Part of a small language model's weights: learned positions.
Each number is 128 + 24 x the weight over its row's rms, rounded and kept within 0 to 255. Layers, rows and columns count from 0. Numbers have three digits each. The size before them is the row's rms in percent of the matrix's.

# q: layer 4 attention query, 96x96, rms 0.134, rows 72-95, columns 0-95
# k: layer 4 attention key, 96x96, rms 0.13, rows 72-95, columns 0-95
# v: layer 4 attention value, 96x96, rms 0.0921, rows 64-95, columns 0-95
# o: layer 4 attention output (transposed), 96x96, rms 0.233, rows 64-95, columns 0-95
# up: layer 4 MLP up, 384x96, rms 0.166, rows 0-12, columns 0-95
# down: layer 4 MLP down (transposed), 384x96, rms 0.0741, rows 0-12, columns 0-95
q72 093:125106120139128153132089146133089145156130153120115115124119153106177131144134138167148129149084141151191132103141109098125109092112093107154162107122136145168144123159118083091128144124113175159143114102133146088131097105143151098113085110135152085136121096146161139153129089160146123110
k72 094:116200173135125130111145166155120154131118110088094129148118144111122154124120156142132132133179100147141124132102125118084120134119099146126111133136169125131081151132106105108124113141092073148111131127076115139130128077128170139132103178107146105119115117154179157124142113118136137168
q73 085:110160157155155098146127133132118144120141119181131138100135116119105122116104177127064118140097090110168097087181150079112128119149145159095091133115091122123137140154116121158127095185088139127132122121106103121103124126145137100128142173134158141153104152138146153116124137148102142120
k73 090:109136087119156147157147140181114164102113100118115170117106136125125114164099113118086128097131100143078093077095105102112115159174180111118109139107151120117125111153095146126143167135118108135112108141129094108144148173152154177154156124120137169116144111120150135121134116130138138136
q74 093:121095138118207133100131064102173144140158153121117158105147110147164131153121125142089130173123137109142163138091109142113163134142108165126123115148110124190102103124124089150104096135142122132120136100157115116130133112095122137130166119148098129124120164119087141136110104144093125110
k74 096:150103152171145108112138105151104125118094154136130177147131122112104123115137156189114105152119107130146117129143104150110128095121110079172109096160126163124121092115140133125109147089052150163119118161137104122160127155159123118106151087120127155111128131117182111140128165109120130121
q75 089:154116125107166093124108120162123142136083109107169119157123160130078101121155120171116153092094105104119122133079116141134132111117156137126112121169142117144138118139096149114068156129178123129141112154152122148124147137140122076116148137090133170135133110142090116097124187123142153143
k75 086:112091160122167083156090093113092131139166133130113133158111144113122131135156154131121112119130156123153134166113118128141085144103121179141129106134121120151144070121108089158124133113168185143096084099144117138154133165122153106136066161146159097102112135114130117128133134146133113136
q76 089:155105138155131108150157115098115148132171120115149126154133127116170156138130140082120151117166106154146083126136141100114137147087108094104120138103141134131166135115136139141083101103136073078193115152155102121107135164163181129170101131107132118142138126138104117117097110102124134127
k76 092:104114086126190095153113109127104141145129140119160099123132169088104098114122103160136112088155102140165119114123130095126082085090123123092113112093110143153151152115128105134126145161160131126095162148137160154150116128147126134138166139171139144142104122179156122097148153125143125099
q77 091:138150128132134145113083088144081143113127138118126127121082113074087133124136134126123095126138107144113114126154118150150154118100133149108116148111152154095120146164110126142107120110102143117172101153163103138169130136144117095130155159152165123153121137094151161108110209076129123159
k77 095:088110110112167120170088123160103118115170127116093088115141121167189109122135123118167101152145137110120126151088122142092094152099145111152123107137117126087078123093150107132131124123144124095150136116161156166132142145111140174125143134127146181161152127136149135100126130100099132109
q78 090:141081113110137171150167101114132152122135202126134124150124179082145143121090123169124126133168134130132102148098124128095162110112170105100112122108140101123134137097138112126146121102118170089143127124129147108116168138112123136132143134136154130087146148181095124104149123073123101125
k78 094:148141132137139117141133113134152108149134128147139112111126137116132092150123127156164088110170116131168147118115171148097136145151118105132070113122109131120140155070123099107104165124101152079063156089184137132099176105140136117132145111117140125100133175146100112130117114103121151156
q79 088:124138149129118162129122123110107111145146114111109149109124113077137119124177157092125124056107120123148136109123122148064127120160137145161113128163113101126141132208144157139118152148090159113123076150169114116111150148162115164138123144137123116133105120122106134153137101100144087135
k79 091:155184105128112150154099121161117114145153112104100117103136127083141132112141138097131126155152112077146091122112161101133138131111146101133113092168169131118171142100084093117149147129122137178129117172157127138130130163113147182114134143113130146127128103121139090168136142093125086113
q80 086:086116120103163154119161123135093109156079144135120173143128134142132128100189109108091158167112128102103146112089110100150107141120121108104136198146115118132150102087124152119138119124171142124135129128128111118099122141100143147135121153152085101126109120155111160145123154098170102159
k80 088:166122117138109133156128090130113105058128134135132074124085107146143113124107129162141140125135162109150143138141157156159111139125070115103153104158089120146116125126168110094143108124105100133138161129114113182127094160106143166126107086128161140131136108119144175141148112134164128098
q81 095:106158132113118122176110128153142125118106133129120102169094122130109131121125164129182134125138137114134136099070152148094154098092140102115130099172113106101138132159123090107086163142117120126125083166174127132131153139128195114144142163171136086143112119127148130120104118111124153099
k81 098:081155156101150107144104088158123114204143143140161114166164129139129151114090133122150099134130126109125150178120102109137115140116117140112106112084122116137124149153103105125154168135109090115115133094122104145112133148153108163106090099151148118121151139106178094153128092147118119157
q82 098:099134109158122106133128155112179169133144138129150200103099141135126112126132139104108091101142137192091165111113121080120113093127122145134129130142159145065127117117105138092137173148150135112080136134125100166106113123156123119137121121135141169127132126145121139116154092163119116098
k82 100:126111134157085133087161144132150145160119071171140093127139095151149129132105126086090124124112117120136133112148133105184127109146130146152125151112167159125115136138141125133160143091151121075117135102094152105135105115130112147171113126110120185079134145142177104122123118152110119094
q83 079:107111086135171092127111165145120146095095105115158102142141136094096130099151110181136110146133129100141170108134164141104160134134131129129171103113134119159131148102165135114127057164155102137121125143121116155107113091157119160119104119139158102110121177124152103136148091145127152124
k83 079:137138186146163128142143118151123109113120135187113129124059143168131111152138132115090130126154110175140105128142088105118108173105091147126153103112120142120137129077096109107126146108149118138156154138151107119143123147139140089121118090157130066128160105148099091133133118152145146125
q84 096:180127139139119110118142106100071132146139127126152150104120073091131106122152150062119117156139133097154136149118138134134084140105126134090148112143087142137122115114164145107137126101136138162141160123130191152132168128053100124153136134110136140143129144120139139127123095172131099122
k84 092:143134122136099130140096185090120130121133096120077122154132142127105114111163142124114118099124083134176124142123143126122133109145092113130131112172121128120138108133103094136134127132162122113163123168168133165144123131165148157119190102150052110084159102145117163141119104115132148139
q85 085:110164138123118130148136114134199138108121113111102096097127155148162129143117134152092118082122115113131150149134122124146169080073118089176149118094110127092138123146132168150141126155122098128159120152129128144137137121098148083131158107093106133182104121125156156139091129142098130152
k85 091:097130108092157134121184134133140145099148106119134118124119116131131126129122106126118144115153130124115123154157107094116132124107157115115130120126175112154122092114191142143132140112099136102152087084149174184131101142129086149100152148117157107095110110124173101089154193143123119147
q86 087:138072105127142153086161103165156135094129121139098139128144140141113115155145136088133119113111125123133108115158154146075129151116134128188109140139090168177130098125111125122125104137108181109156101156092124172094106110130130113140129148096139117152129146117136087107106163144167100112
k86 092:186108142192132156121098094140081110073133123136110168132155157111166113141104134120140117110170150137122106149149145114113089106129146157110141108139104144122134110132136109104072137119140134116123111140132129195080121134146133128119111164104129122101105101123119095159126169123108125160
q87 088:132112137159127111155096148132119094177132149133148068151138118132149099174110113092159100098138159089104135118109108145123117160127125113134117154123108151150134158103149110124121152110177092077131159097123135153135097152084087129119165152135131079144129107121163118108146155156136125106
k87 090:148136121115101124082108125096165088106145142169152155149154119142113126133106087096143125131125077114167164138108117127148102111146102161164076127120098109138137143137143128146136193129126091121140138115084125085128132118143183118153143120159103119165116142115141176130098113107115111134
q88 088:140100127149128100083116157134086148120142123128143152139120098135136157115139136116166146114139124094076114106123072119083147123126173182091115167108149129159122141172105108146123172140155136128125129137104125123111144079147132138105133117098168121111140084135150154170128127099127165095
k88 090:088132182156148105131104088112183124099107114088124150086156158144114127138149107078124127131161154108121101139154137115158132104149105139105143170115132105087122113160104132158146113094125113158101127121129103110131135118086139139190145111171105134117147156141117130133146131118121151081
q89 079:103147135137147098121168149120102153187100129106089159117150103144133169124058155158124093135113118176123122131106116122155114121159147153122141095124139135152094099170155135116113127097156116160099113104112094113116112158154136085087117128159165128102149145105143107125114156129118132126
k89 086:137116138114117128120153139125134129122117152117086118140126118141092131148101187126132075179093135154101102131128124166112096099136115142105152120138154135154106131179084150120122120136128112141149105094146136072135132162074134123126107137097160169138098115098123150137110137172129192130
q90 088:135105118121121147142096121105110088120144163113131127117120077151121143104108098146085127199113103132152130109147132138147145144127104143153122157138082110156086124137101175139109132137110088139134153104153130148080110150144138129178162129105120173126157156144145138125100119156095096088
k90 085:121096154148174145082147130124115174144134162081120104138108145156117104128134134151112130124109146153126132062103140136140121129119161123120112139160089114133152123130135091148133140154102161147113137163148133109098069104149095148141181117136129108110120109130147138145103123076166144078
q91 101:109083122118115133144128108160105159173125149137139123177106122131134128108124115145096129132133090109121157166140130124146128120168154119074154095134113105124102144193142072151126177116145115130160151082108165172104084124116103136142158108137133097133106145100127137113097110104127146138
k91 103:122143132108140130173110126070148130134098170105149127168120108126148110155128140109095132122125114138123075168108149099108137161074142093120125142179097139129120142152177136124154139123141110133126086127174128127151119113140155157130135111106122102121129190108125108155096073105141107129
q92 086:139098101136140150141145118107132099118127119140153111139122141166120116150157051059141167108136113138123126112088128093163113142180098140137109114136081114117133153153118132101134114153174115130115171116144136169126132154091126154109130102162145099160127158160133117140135097089138125126
k92 088:130104149179123154170132136131112085132139118139131107150129113125175129130156111118110137103119074114157146123127154102136121121088119116125147126137077082151132125159110162113119158162105138121162138156098119136164116087104119089178164096129097083148112142139144116173139133132114087149
q93 083:131142129140121119075103132117135105187113122137100185133080168123118131075138138155130156170132122142163120101141126184109108107139095140147125134119107150131092130087156113095102126141144146123166107126112137136112157151096106069155124123133171139151125091112129142107115121103152128148
k93 084:143134125128159080158108125109128099127152105111140122157136152130107109110146133108165092150074134163122159178123139165111117164136135137139108128104110165178110149083155100092087104126092112134083129136130138134179126151120154140156147122099084147138132086118148129134150108106131160108
q94 087:113108122077119099123061115114094104125122168147099090126143123116100192132124162136142122108136144120117089138134100153137107142089126116137101161135163154111133131139145122119139140124117123145145111118157126145164147126092133153121121097108156144148117094128110120157093150191143148195
k94 079:105135127088079128158167106125147166124138110133119124153157134096092121135165097151144165181114172107109126139064114159142094143158117149110095148131117119101123119130127100073084115111158149149138148126112103131123130155127139112101141136150080152171115126147150136090149144134133134129
q95 080:091125138126118114104132106129175099170122153159139154127121108177090106138137147089121137139073136086117121146079145138095110129120142118137115142124156127126158088103121107135183179147122120161097137103135103150144126126154102125150163132101127120095166146141166146158141114087093127145
k95 089:192102124134098123120156104140137151117122117135132093143136100114128146107131115089134154120155175137115120142123143160131098142105151154130103072140174091124135114137141167187149076127148106137101099142140104099154141126146087161136167114131112166117142117102145126151122104150101083133
v64 090:108160113123109140133113127125140103158131125166116091082121183152108151161134134108132096157143083136144116130096110145159168111140093118182127108104141126159110127141123148173124111093139165136133095114140119120145122156185151144121152132139089127132100103111087120099155124064144122131
o64 088:160137158136150127108130121150126109107095108118130130082124110120122115128166140106109129101162106132124112131077158114104110097122118146110169136184164117118152126190136133094159125151114165111116117147159135162124134090128122078145071138121164115091116105113142112161156135137130125183
v65 098:146114119139076047078120147121092148115147176157139102100125137123104148082144139125153130103084142178149114129100135146082163134114114104144109155134109102100100150163104106120148121135100147132157119130128130134142158111132157093125140112141135134155137108163157156133140110142156123155
o65 116:127133107126159202148098128136122138135106130090097118111137101119122116154146145149124187145164104087115129131154100143131159141091123101130186139124118146129133103103169109144107093159096126133156131134142143149137128131118102158076125184096133081130097116123120133144097153101107143117
v66 106:112109169087140148115125069145136140195164144137129115126106149118117106130130118135090117105136126137160107110122133126103140134141144171120111158139146135080105104114094117144113118173098127140157164129084158128121158122123126164102133170174160111104128114140112120141137154060119103151
o66 114:130121130135129139090142192091147124123074128128086158120125138120139124146097134156100159127101142129111154116168118108162091099129141151148162129103141140168122120165126173142157122087134117176136075103134104104142093131142128080153121113126101121078136105120122148112138119162135148154
v67 103:115127113154144101179094115140127122119096121169147143105160112165154158148078132168148157126120142187093070121119174111137118116133103108113122131159148143147135138132132110095097123102131089123127144078167155115116149090124103114150099105136119141128108108124144144136151163165123102112
o67 097:137100106139129145121148163158117139134112142096090156098113114106144094092136119103100111104078138113154102134135131146137094149115121147123137064143109132157155083122132155159153136144115145122133127184141171111153153133170121145148175133132117116118148171141122151134080101090113084120
v68 097:124086147158158131108129087089096120117138108150145189138114148135166123131082104164102138131129109124100115170156095153107112138123145120119143142133121140136142131166136147160162149110086173113142159145106138130107093123105100135105127112085129110116131144121137151174074126121092123176
o68 103:098154143086140114128107120115143115162145147130125155173126171133127146112079149132177131147127139174136138096149079112127148112143122181155103147095152164112126130123092108106061162152115094133133157104105095106133139139119163101133114108137098149143116139134070116125124108131150131123
v69 096:148139137094112128140127120116126175123098133128125128140116123113130150111103098177126100127135126147106088138168134124106130147152132136113102127138155069168140139058118102132087191160129120160137139153122120156122116102098185148104157084113104124124151114116122158092175145134145110118
o69 098:139083103142139128136118118120141099146098138117092102117125162168151121148122111142161121172079166127129130160123134146170105093103135094115160128171137169168096101180157094115105133115122137126105105102121138117124154148108108137137159149152127118153145140096155108116076153076123120120
v70 108:126094135106090160128115100120128099144115131122108109099148104134172121129139093160051124124165158181102167180165158117128112143161110123125128136124176091116092113136124116122136128154151087136118160125139132100113122157101129092146101155157116092130142137154124134110131150087130133123
o70 105:056165147160127092121120143142121148161119141156179160130128137151138117158087174115157103129125111098132147122142090147128135086121131176114094094118083113138137129150124109142143165111116108159108094124117159118136132105155122133119141135160119105080120134142159124140092076142125143103
v71 096:144112079112095110110140082135181113135141105145140097094110111092120152150140133108099143153150098109101127109139133117131112153142125175114126112138170146100108099124153163140132129127127087162163156098106106129132118162171147115093139081153153095124141156145133127150134114075169147127
o71 102:115160141133126140133142160135073121119143156125142155155154148135127121134100174141157112119168123138132160123135097156107105119099113166140162118108076123131137117092079119088161121104127158125149137105153183132067133108131122138134100139136183106095118081132080143105132114131117134137
v72 109:155113113091131134142169147122138113099121179095103115112114127145147123152105092121175112104138145129165140068140129130104155168151100103155142128120140134118117094161129096113157134177120125148096103122125139123114121119124123156111108160124113188143113115131111131097131105208147134092
o72 101:114136119136141117139056129102152087131135132119160091172160101110120133127158137111159105114095158121116139191105103140103131163108136104108094135134084130138130133101155103151095178109111100095140175132165103144165127128119134102153136105152110109140128161121157143166132111118122137148
v73 097:133104159130112117163134123130152172075151102126120087096175114139150117133160104151136085151076098135137153147081159110118103140164134104142135154139135103132178145130141092128130124104148145137105115141140176110110158090141108126125107150165097126126095182140118125128112131103119095145
o73 086:100184086149114125132102098131120172158108093136138162119091126132125095104138171093075163098132117115116133138143139134175114150094111113155142125160119133134133106129113150125094167142123105134166155134146101139155095152103137118128149130084140143140153069134127126089104151127151152154
v74 096:097101148126130123129175097166172131171137123161170105139100131148134126102156129054155116108129127134105136140109137142096119094159122112095109104117106122126152106123175175124148124104172096120122133114136162124101062147157137131129114132157130125128122126096179132129149122112119159141
o74 091:104165102146099139155111163119122131071142146109098130099114131117151088133146165153109133134179096127130124094157156127107147141141142117114116144163113136102132131106073130089146116129126175129088102146186143148125161121119143137144105171102154155094138092126093124132123109116156099153
v75 101:141123141107112111130124097155120146115132135125097109166150144131127129150144122118141107130154131140149097104142084184161118096128152148155087108119132101114090104163162135178133115136109105076162143127141098129149110104112114058115145141118137080121172121138115120166135157078150146149
o75 092:105144119144097126133171154139119136105132098126122143104110173138105097124113132172135157120107149130148127109096147078102085123129116161103164145126158149119133115140089129135129155124132141157117123123071143108132143124131151127096084109148126128172081130137204143141143070164105129137
v76 083:140145087153133103128109161111176123122120111152153156121107132118115111143123124153114084147090148126123182152138118123110132122125124051149070121192125119106157107157134121100148144102103144125141127136109164139096091116115118102123100140164162126103162149142108116108165118165126146128
o76 096:143126111127148176176111075168141148098134146083155096170084133152158130157117090151126139122141160134131098126155162129171107122126158130102167101106126100133102138134111110140130111137133082117172093120140100137131118166138134149162162126101118118140103123118117119132103118088079119123
v77 098:107173133092125118102129152128100117098137116120119130101149111125140102099133145165121120095105127161110151175105111118167161178101138101128132113169112159152083129173140096101134131157163126115133134106101128151152136168159094150180106113098125137093143163128107127129133143078148145127
o77 095:134123155150161098131147116145144120154130115133179154133148131126100165156076129091149170127141121108116108150155136096104121104148138121089107143105126118121160101085134144170189133136093118167133150152082131099110126059120124095107152141128136090096114126152153134106132120156129119118
v78 094:137091160143185145122103144135077133149108155097130131097129132146050131108151131121112125123144086129115113119105148161157119079148104132129116118132096115112073121142102179151140105152139146108168134144139107101098142110118126132143152116135107124134136109138125139148141095158180136177
o78 085:134186147135107094065147147179128113137163101115086118104159129092145127143161116132126148109158117135138129122105104110082139123118127101162118130133142161115148142103187114115132110124088137130117072126136134149120149134145154156103099161108145093122116127149164111135144171141119083119
v79 098:128129089174111099131129099132115134151088155123115123133171181146151105125159109114142108127124108144102141166124140145087161134142175073092139111094120155119140128090170136117134147134167111140130103146103117125157134114126129108130105121185124104102159078145131176114113119113152095132
o79 086:100123177127159144155141126103100181105137159109112141099104094116107139145098152165094157130100098132137123130167120102137127087097112138105141165160110096160124116180118125137126106129094142119139136129152131167094102162113096108144156173098126149101103136114176122129108138111112155149
v80 109:117129171135116173148107053140138115140158130143145160089165132112121171099148123146138190150137116123111113088153120143141133153107104122154115094125144177123082135134101102113125171118136103112155114119130088133107137162121105078140120131121140129104085154123120125131102147137170127121
o80 097:122131123134112103114161182115120133080087114069137138124115134155099123141121137129143137133063179140123133129139142137127132167142134160119144116146152116130177123108140172134148105114133165147131166144099151130120124102142094117059111104085124118086153128148149147099104116147118162111
v81 090:127132150138162149104089129143128148114120121077183150141154112137140152148142155138116072146075126154117129153171131079148124093149162137121114106137112123111130136144143116106121164120061162118108127127124142146138147077094073153143151163109136111151118133111141128129161089120111131135
o81 087:165124104102130094140149164123099128124138154160114093125105138126165146106100112092128175131146142110145119119138114132125165120059129128140102093120177118135129112090108160127112128099149082132158133122089111136161136108147188163146136141116132155107135155167158130133083143102140119096
v82 078:091129078152108110123107184153154124151171117124156109153095182157100099131091124111124142147134119124130122118091144141140098147140113132172120133101174096165076114104126142133100151092115092127113126165136066116142114114134161133126145147125156092144133131165132135130125151144150126124
o82 074:169090124112124152133161093125147144121117149152105090111098095093144133157133116134151130126145154117089092119132135114113146120136133125068183086157126163104138150137136111124139093126183154149130115079164164166116138140084084132163131135112149137118115139107099146153134151106112137107
v83 098:094169166134148126143114130121081148140158118101103164123107085136104155127128123098151156172129125178158095144158134078129168134110096144115098103177146123085124117137133180164101142114112134155112140126137095119142145120136110112156114101133113112145127128129135093171143122101082113124
o83 091:157129087109126103116117153156135135095158105092125146139166158134133096105120133183135107106140149103133111102094096146109121105114143152141161091072131148118117115102128102113137117149126102090152155174167145139103101108145140176121128156112138141114142116180105146106128157115163170105
v84 107:121132095112123130153171118117145089149166134099093139170134135142102198097119116145100163130143112171109097156112158134125152152131104126100143153107109139097102097143081129098141164155175124116140136153124079134085143124115103147110123102113148126120137118135135144135130089121182111139
o84 099:135103147131152078088103149152105125120131131103145154118134146137116109107128152109148110169115185104133144138164130130067111142171147137133123146153120151167107131079172137133118112126107114102134099112133154165102107129118158109108130162104137122099123120103107149097130194158140115083
v85 097:170136149122165144146101132147130125115144152130158117159135091154170147102130093103122120104098140118125086151155128160160083093149166156099112125079127157182111087111125105132111119124170133125139150101082110130117109095109123121119149127124138133121095135127130127148131087151118158190
o85 096:118087126140104139149137171109073129162117113127100095089133145124154105119073138136145133157147131167111140115125141090134137162116138157126123119159141138172157166109135122117130190106094118131087124133131165142069148118146135145117106135120145091102150166131130114131114157113135085089
v86 103:119093083135141106128130139153123133147142110095144160146138135098138095138148138123121115136146088173162130134119149148096137173129082115119168135142167075127121140151121136137098124135133123128109107095098107098103157116134122146101083113161123113167152159159155155131061171115147105102
o86 092:082142144093117160147137076143130161103135163149118137143133134145125154144114131109117123101081189115095125131137110124137098114108146135098132128122100162103108092106133117129137107127193099091179133132149145137131108163099145100142162113130110133127090107116112147107186152160158145129
v87 100:126083109106145116077162141127115129159128141149120114093119174115165095113097128132153145134140089115141113133122105131120140132129150130112132125184097143172145135155141164147129143102111161137162105100113090141108119118192118160118130121126158082117170101141107107114145103164077129151
o87 105:163127132085137152127131120136144127169107137135150130155148094079095142163117109118128139141105128153112158144145141121124084084132132082171134139083172137151127132143109108131154133132127137141096121135100139106157160122137142110179100074123105133109088140111112148121184124098117089170
v88 104:119163167166102114174114113116128111148114129138115113097091107099119123112181146133145141133143144122089103123143125124118147105130161140118113129123155092159141128136168120140087116075146142157151136134118156170093129146112133093164121145145092121160122156149093153061147153133111095090
o88 102:126125149121121123105147115117127159148109135156118156105144092178121129133083133101100103134069092143134153124089155147152114150142089096113116127136126147125111145142103145101167157154127122157059135116099126085154118146159136135126139109146158176101156103099183126158111111125149127131
v89 098:101182126147119112103148131111115118095137108170165121155062130140130148114138145100142167095095133141145161140083094103141139108141121128145165105106114141157173131098095127142102131108145131141118115115138130167128110133166144134075153100112106134167141117112127106114123128097164186124
o89 087:146064136134159150129139131129144090180105172119137146101139116157146128131166118125115114128135093131130086099119145130155154152152169105146083171174134105117114123106125158114163101134079162112111129124121148131142146121072119092117106137108135118111121119084098166137141157150125104136
v90 083:141137134156154108148109118122111121140128123112131127126094184142146134153102145124133114149094085140074113112119134168113073131133129088109087142093169169083105138121120105141185123160135118140127134150111127168110079130096114144133127161153140122177113149135141104107149126150093164134
o90 082:135115125127087131125143141114096104120119158115098149133120071112162167120106124133092174097103148154124122123142126090105137124133154166114144145175112086138168131147161152133105092132118130187118115134137126087104077139166122164139143106089136171126113147144145143153114096129148097119
v91 098:163108157127126158106161095097112163118112130142135153120177144124094085115139098167130128143147086115145151153119116097145174105144174140131086113148114104097100115137114148108088103144110143123141067161123162131119139140169104110165140114143096153118133108150115166114143137125146108098
o91 094:091192133116149119133090134147159117135134112105147092115085138117160160136100154103129140141143109107157090107137119121134117111112091082120154146117155152130139173148132114127141152111147123116149143081097058141165141149111149156122122168103146113125141111130167094107146122115094161142
v92 096:134097088153102116141140125127167115159134106171104139140111122150140142149119150134118107133116108115135151105145119142177125123129173149088145178157173103151134101089111137126152087134143050110139118122105127156139133177125120116135145117105148109106140144112108165130109120149092074099
o92 104:121114153099167149114101107136074131149139174130167163109102160127165094116108115125139142172144139132139145082116131148096088173153116154135113098119090104138134128124112115112095150118132181113103166131162125120094151161128140152145104113156168122119146118128134089105145095105116106108
v93 106:082140083134132109135125120126133155108132104119129165113117106110132121113168110122134134090155073141135084170131140156130120098106139115123103145161088137164085162147154175112130137138102102150071106120161124141088125117111155140093119116130160119128152160122150127130181138171139156135
o93 100:146138109137116155124179131156201110115137119154122135142137158141116109136107118097129122157111167139122160113145149107138137078156146066159141108142111150066129119093134126095154092116153144098128135136116101121140116141111096131116133172125115151143083157114164094138111114100146091128
v94 103:088087142184106111143103166164154140142155112114143125106123131144136141107050090139163125131142137107139164144142146090142104141116104122105172131120162124104119115118135148150147146113091086119099135133161116128117116155123148117054115123133126134120149129143129102178145141099105146147
o94 098:104117082119144125118184096108133126108131157163141144168137146110147131145156119115109093151108135139103112104146118140100152096160150169144124079102114123106118125149091106129113110097166138187138148160137141129131117110106110120181124099156111146150094148070139176113126118141142128109
v95 107:116149159138156136123114084166130081077153155123145131161112157110069147123119127065104167105127097138143091141096151114129116137164145130136115127145131149174118155149127142136141145110082157136135100103182098134149113135128152152129106126136080100111142132106144113116113141098128105149
o95 096:093155151125160123104163181133159143145092071110106139091169133099157099152161113135111102135143160157143139129134116100140120081136110141104127120144153119099124119091152146103113103133150136105102136150118127131122116158161133096098112150101121200099149128141087136120155146112114111155
up0 098:103165135104140143074151094153115129133122118119111118135117184131099147147105143156107098127103133138122125134142148145084137132160135128112117164092135071129124115129154127099133108111122145089183119155174107111177102089093139140189136154118145127092144117105152147155100114149127145138
down0 099:146152129124112156141133134148167104131120106144127111135164127140100119113107129165183139148123135132152106114123109144124116126104122185164101132072107124074119114099151128111144175083162102133139190096164143131121076134148131114126093131147165115163114136111106131130098095112116112153
up1 100:154062124131175147122177148147149109175113149127122132095120177120086139157117160109137130152106124152117131098135150107101174121144136098138102089159086113115146117094141161128156129098127179127104136103149121126111165115111131111067121128104110114120097151128144116155142133135108135138
down1 099:104142126130097148181115139124138166090129148127117133132111137106113133144104111163179150166117143128146139153137107137125142166137103150144113157131135112106150141194154101077085148129083106107098160106111162127088097135120153111079075125135137126095114142103122144153120115130157129102
up2 092:110122091141143110138120143145140107150106121132168142160137166116114132102152121130136138114098135140086110142130160156165095124090140105130163135105096142097122158081151145171095146157116094154152130150178146153144155084139107138128083114074097113103095124121167126129172120106126131117
down2 098:143108179122101167126061137109126128154143158124142163105117133123114107138117147140106128150154096121099123124147112166150111128139134134097197145101130128138135125119091150143130145109163108109079092172110144110104120170145114133149116137163118167118135091120129111121123081143166099087
up3 093:127106080111129089088136197105137126160125127142107153124117155128112155157087115140118172107171076099150107099094134127079123145128132127139108129189140122131156155147137162113140102126104139144146125076143106136122147126131153119165081117122113137098145150147118121145130162145101119128
down3 107:087158111136108159145157108129154130178140132136132149126126140147109160117085150072162111109123139092135149124110127108091098117090050121132135131173101137087131123116111131127109175142113102117129097164135121142124110102119165135087149125149163112158149126116147113147124151168132157132
up4 108:129096116136139130116151140133144145114100122131124152159101145109087183156077121121118127105152094128149109096131156088087146148129099136120103167166158147103183150130109160118115154099103138127113106117132093153136094130160134153092139135144128148093172141141109116185096139113097126112
down4 115:067140139101137129170131080135122150153145128108130153119144102135118110139124129090142116114129154119143093101164089139138111116115089179160152122130108095137132134127131104132139144119145119179125147137095156078124121144093106096149156152137183154123114105102089131098186138152154141118
up5 109:170110100102092147143135127127169129076116146145130103162103150125089134121111141109170134113088131150156148157105149082109136132097116129164126155146126126107186123111098135144127112098121156085149121102156115122128149131196106146126108128140130158139152105153108137124156127092115075117
down5 105:081087154125141122085137125111166102158099074136135157126083141115136136155138143113111127151132163129092144162174103134119107129112120152131164095125066120160159127146138128127137114146151116127137137128122112151102113139106104106077161120115122139106184109107132145120148151153098145178
up6 101:143138122136117140186155140096143115099143179130158158103150149159147147141089114118157102137142133151110137160133121146130070110113095144143193107126102131158064105156142128128118138111154117155148132099102124110101137136109143102095114119153135100123116073114150120152142122084107118116
down6 102:105128131135144131096112121151143136114158113110119147146116114104091129051132143140148131168135117118164105086088134135124113159127107114159168138077151114183108167095131131167114089081132131155140147136102114117150093122127155130138118120100125123150132166155154151127076156125156137113
up7 115:120141139133124091117152122116157192108137090103139113119150124108133152151131132170137096116125117160116092150100158169114127132139109066140120138128136110135147148083107152122095090121171126117126118151127075099140135170167089120093140134109151155128168144109121120099150154105156163142
down7 143:156092114080090133143132133099128176134133160151099113070107102139139132102151151201083125093132113144142091112106171123161120135124143114182158166123133099127099161130139154125095097131117096145093111144138146121102121139119154132163144146127137143116107108166119124133115149109129129135
up8 107:128198159090119113142119139134121138169081148123127119120111124096117082087146157128130124133116085159134117152151078151120164124116143095168127102096151136141124122170139120103117087139136166137112134150115126154161124152094120076142151131127129162107127100151116127171112163125105125098
down8 093:113128141167130121153158081122123103111099112120112158127175080108133129145134116168129083122137156109098124125149139166133111126130139110133140126143133085114158126107116162117133127101152154130086118142132130136074126128131064114133159158119116115097112183144166137109164104191101153126
up9 098:126150103130143100066140131106130137120132115155144138110104171093146127116137170118118144114123134130192136094081133105102167117135129103111164124147130141134157131147145146119105143112133141173157100082128156134107122082128142148132100094133127087152134133137184140095155140161081100105
down9 096:149124103110129091120155090141149155184091131169133118145129152090167122131113138138154106161128152119122142084116103162086161138109121133159102124111104162103110177108123125147092092110104110143104115123147122136135145134149145105139097096138152101105176086126162139125162141109113166104
up10 106:109139136100148115121124156097127126112108188092093177142169144105117106149138103104141142166093111110139130097137142139143121109104149105151146125110171141118125134141101107129118115113129138079087130171088134163154130109133154138151102123103175153124156108087101134146107138094157181143
down10 105:107155126108095120146127114086123092069140137084173136150112102101102123129141159122125120140123147115103148109145150125161174132117117147144151105119114127113143098143161148156163099171148136135101127168134149150147115089147128128132087144114180113169108079106093149130086151142146118136
up11 097:109126147143139120090149100134135131160082106149094124114095158098123144085153099111144139154126123158177127143094141175102148138118190094112103130137114149140150141127170145144116105098155138139155103093130155133128142095114112081141129146153119140147179135145114117075126132116112128083
down11 097:124147140144110146150169127164068097162116145112141141159150138141090099158120107110168140136109147158169142095105147146133110109122121148126108104131117115120129129155105086108150139165162133143117108107128092118092141092111121117185126112104102187128106155104132145158100123105085103145
up12 099:132101097127149133134130145141178134103125148147140118103119173123124118111121117171126081138097110156121100134074114129131166099139115145107221087153140113141138096140091123146112159150122133128153177109095104144133137127171160121106136110130129114116135156083140123090119126131115161132
down12 082:093145164148131153157116092153087080142177141111119135119134119106120102116088122127110133091148102121167133127156110109096160132139168172149100149121134163161130142122101107143108116102142106060119113118145151206139125091146152156125097117127135129132111134135130132109145113111107141154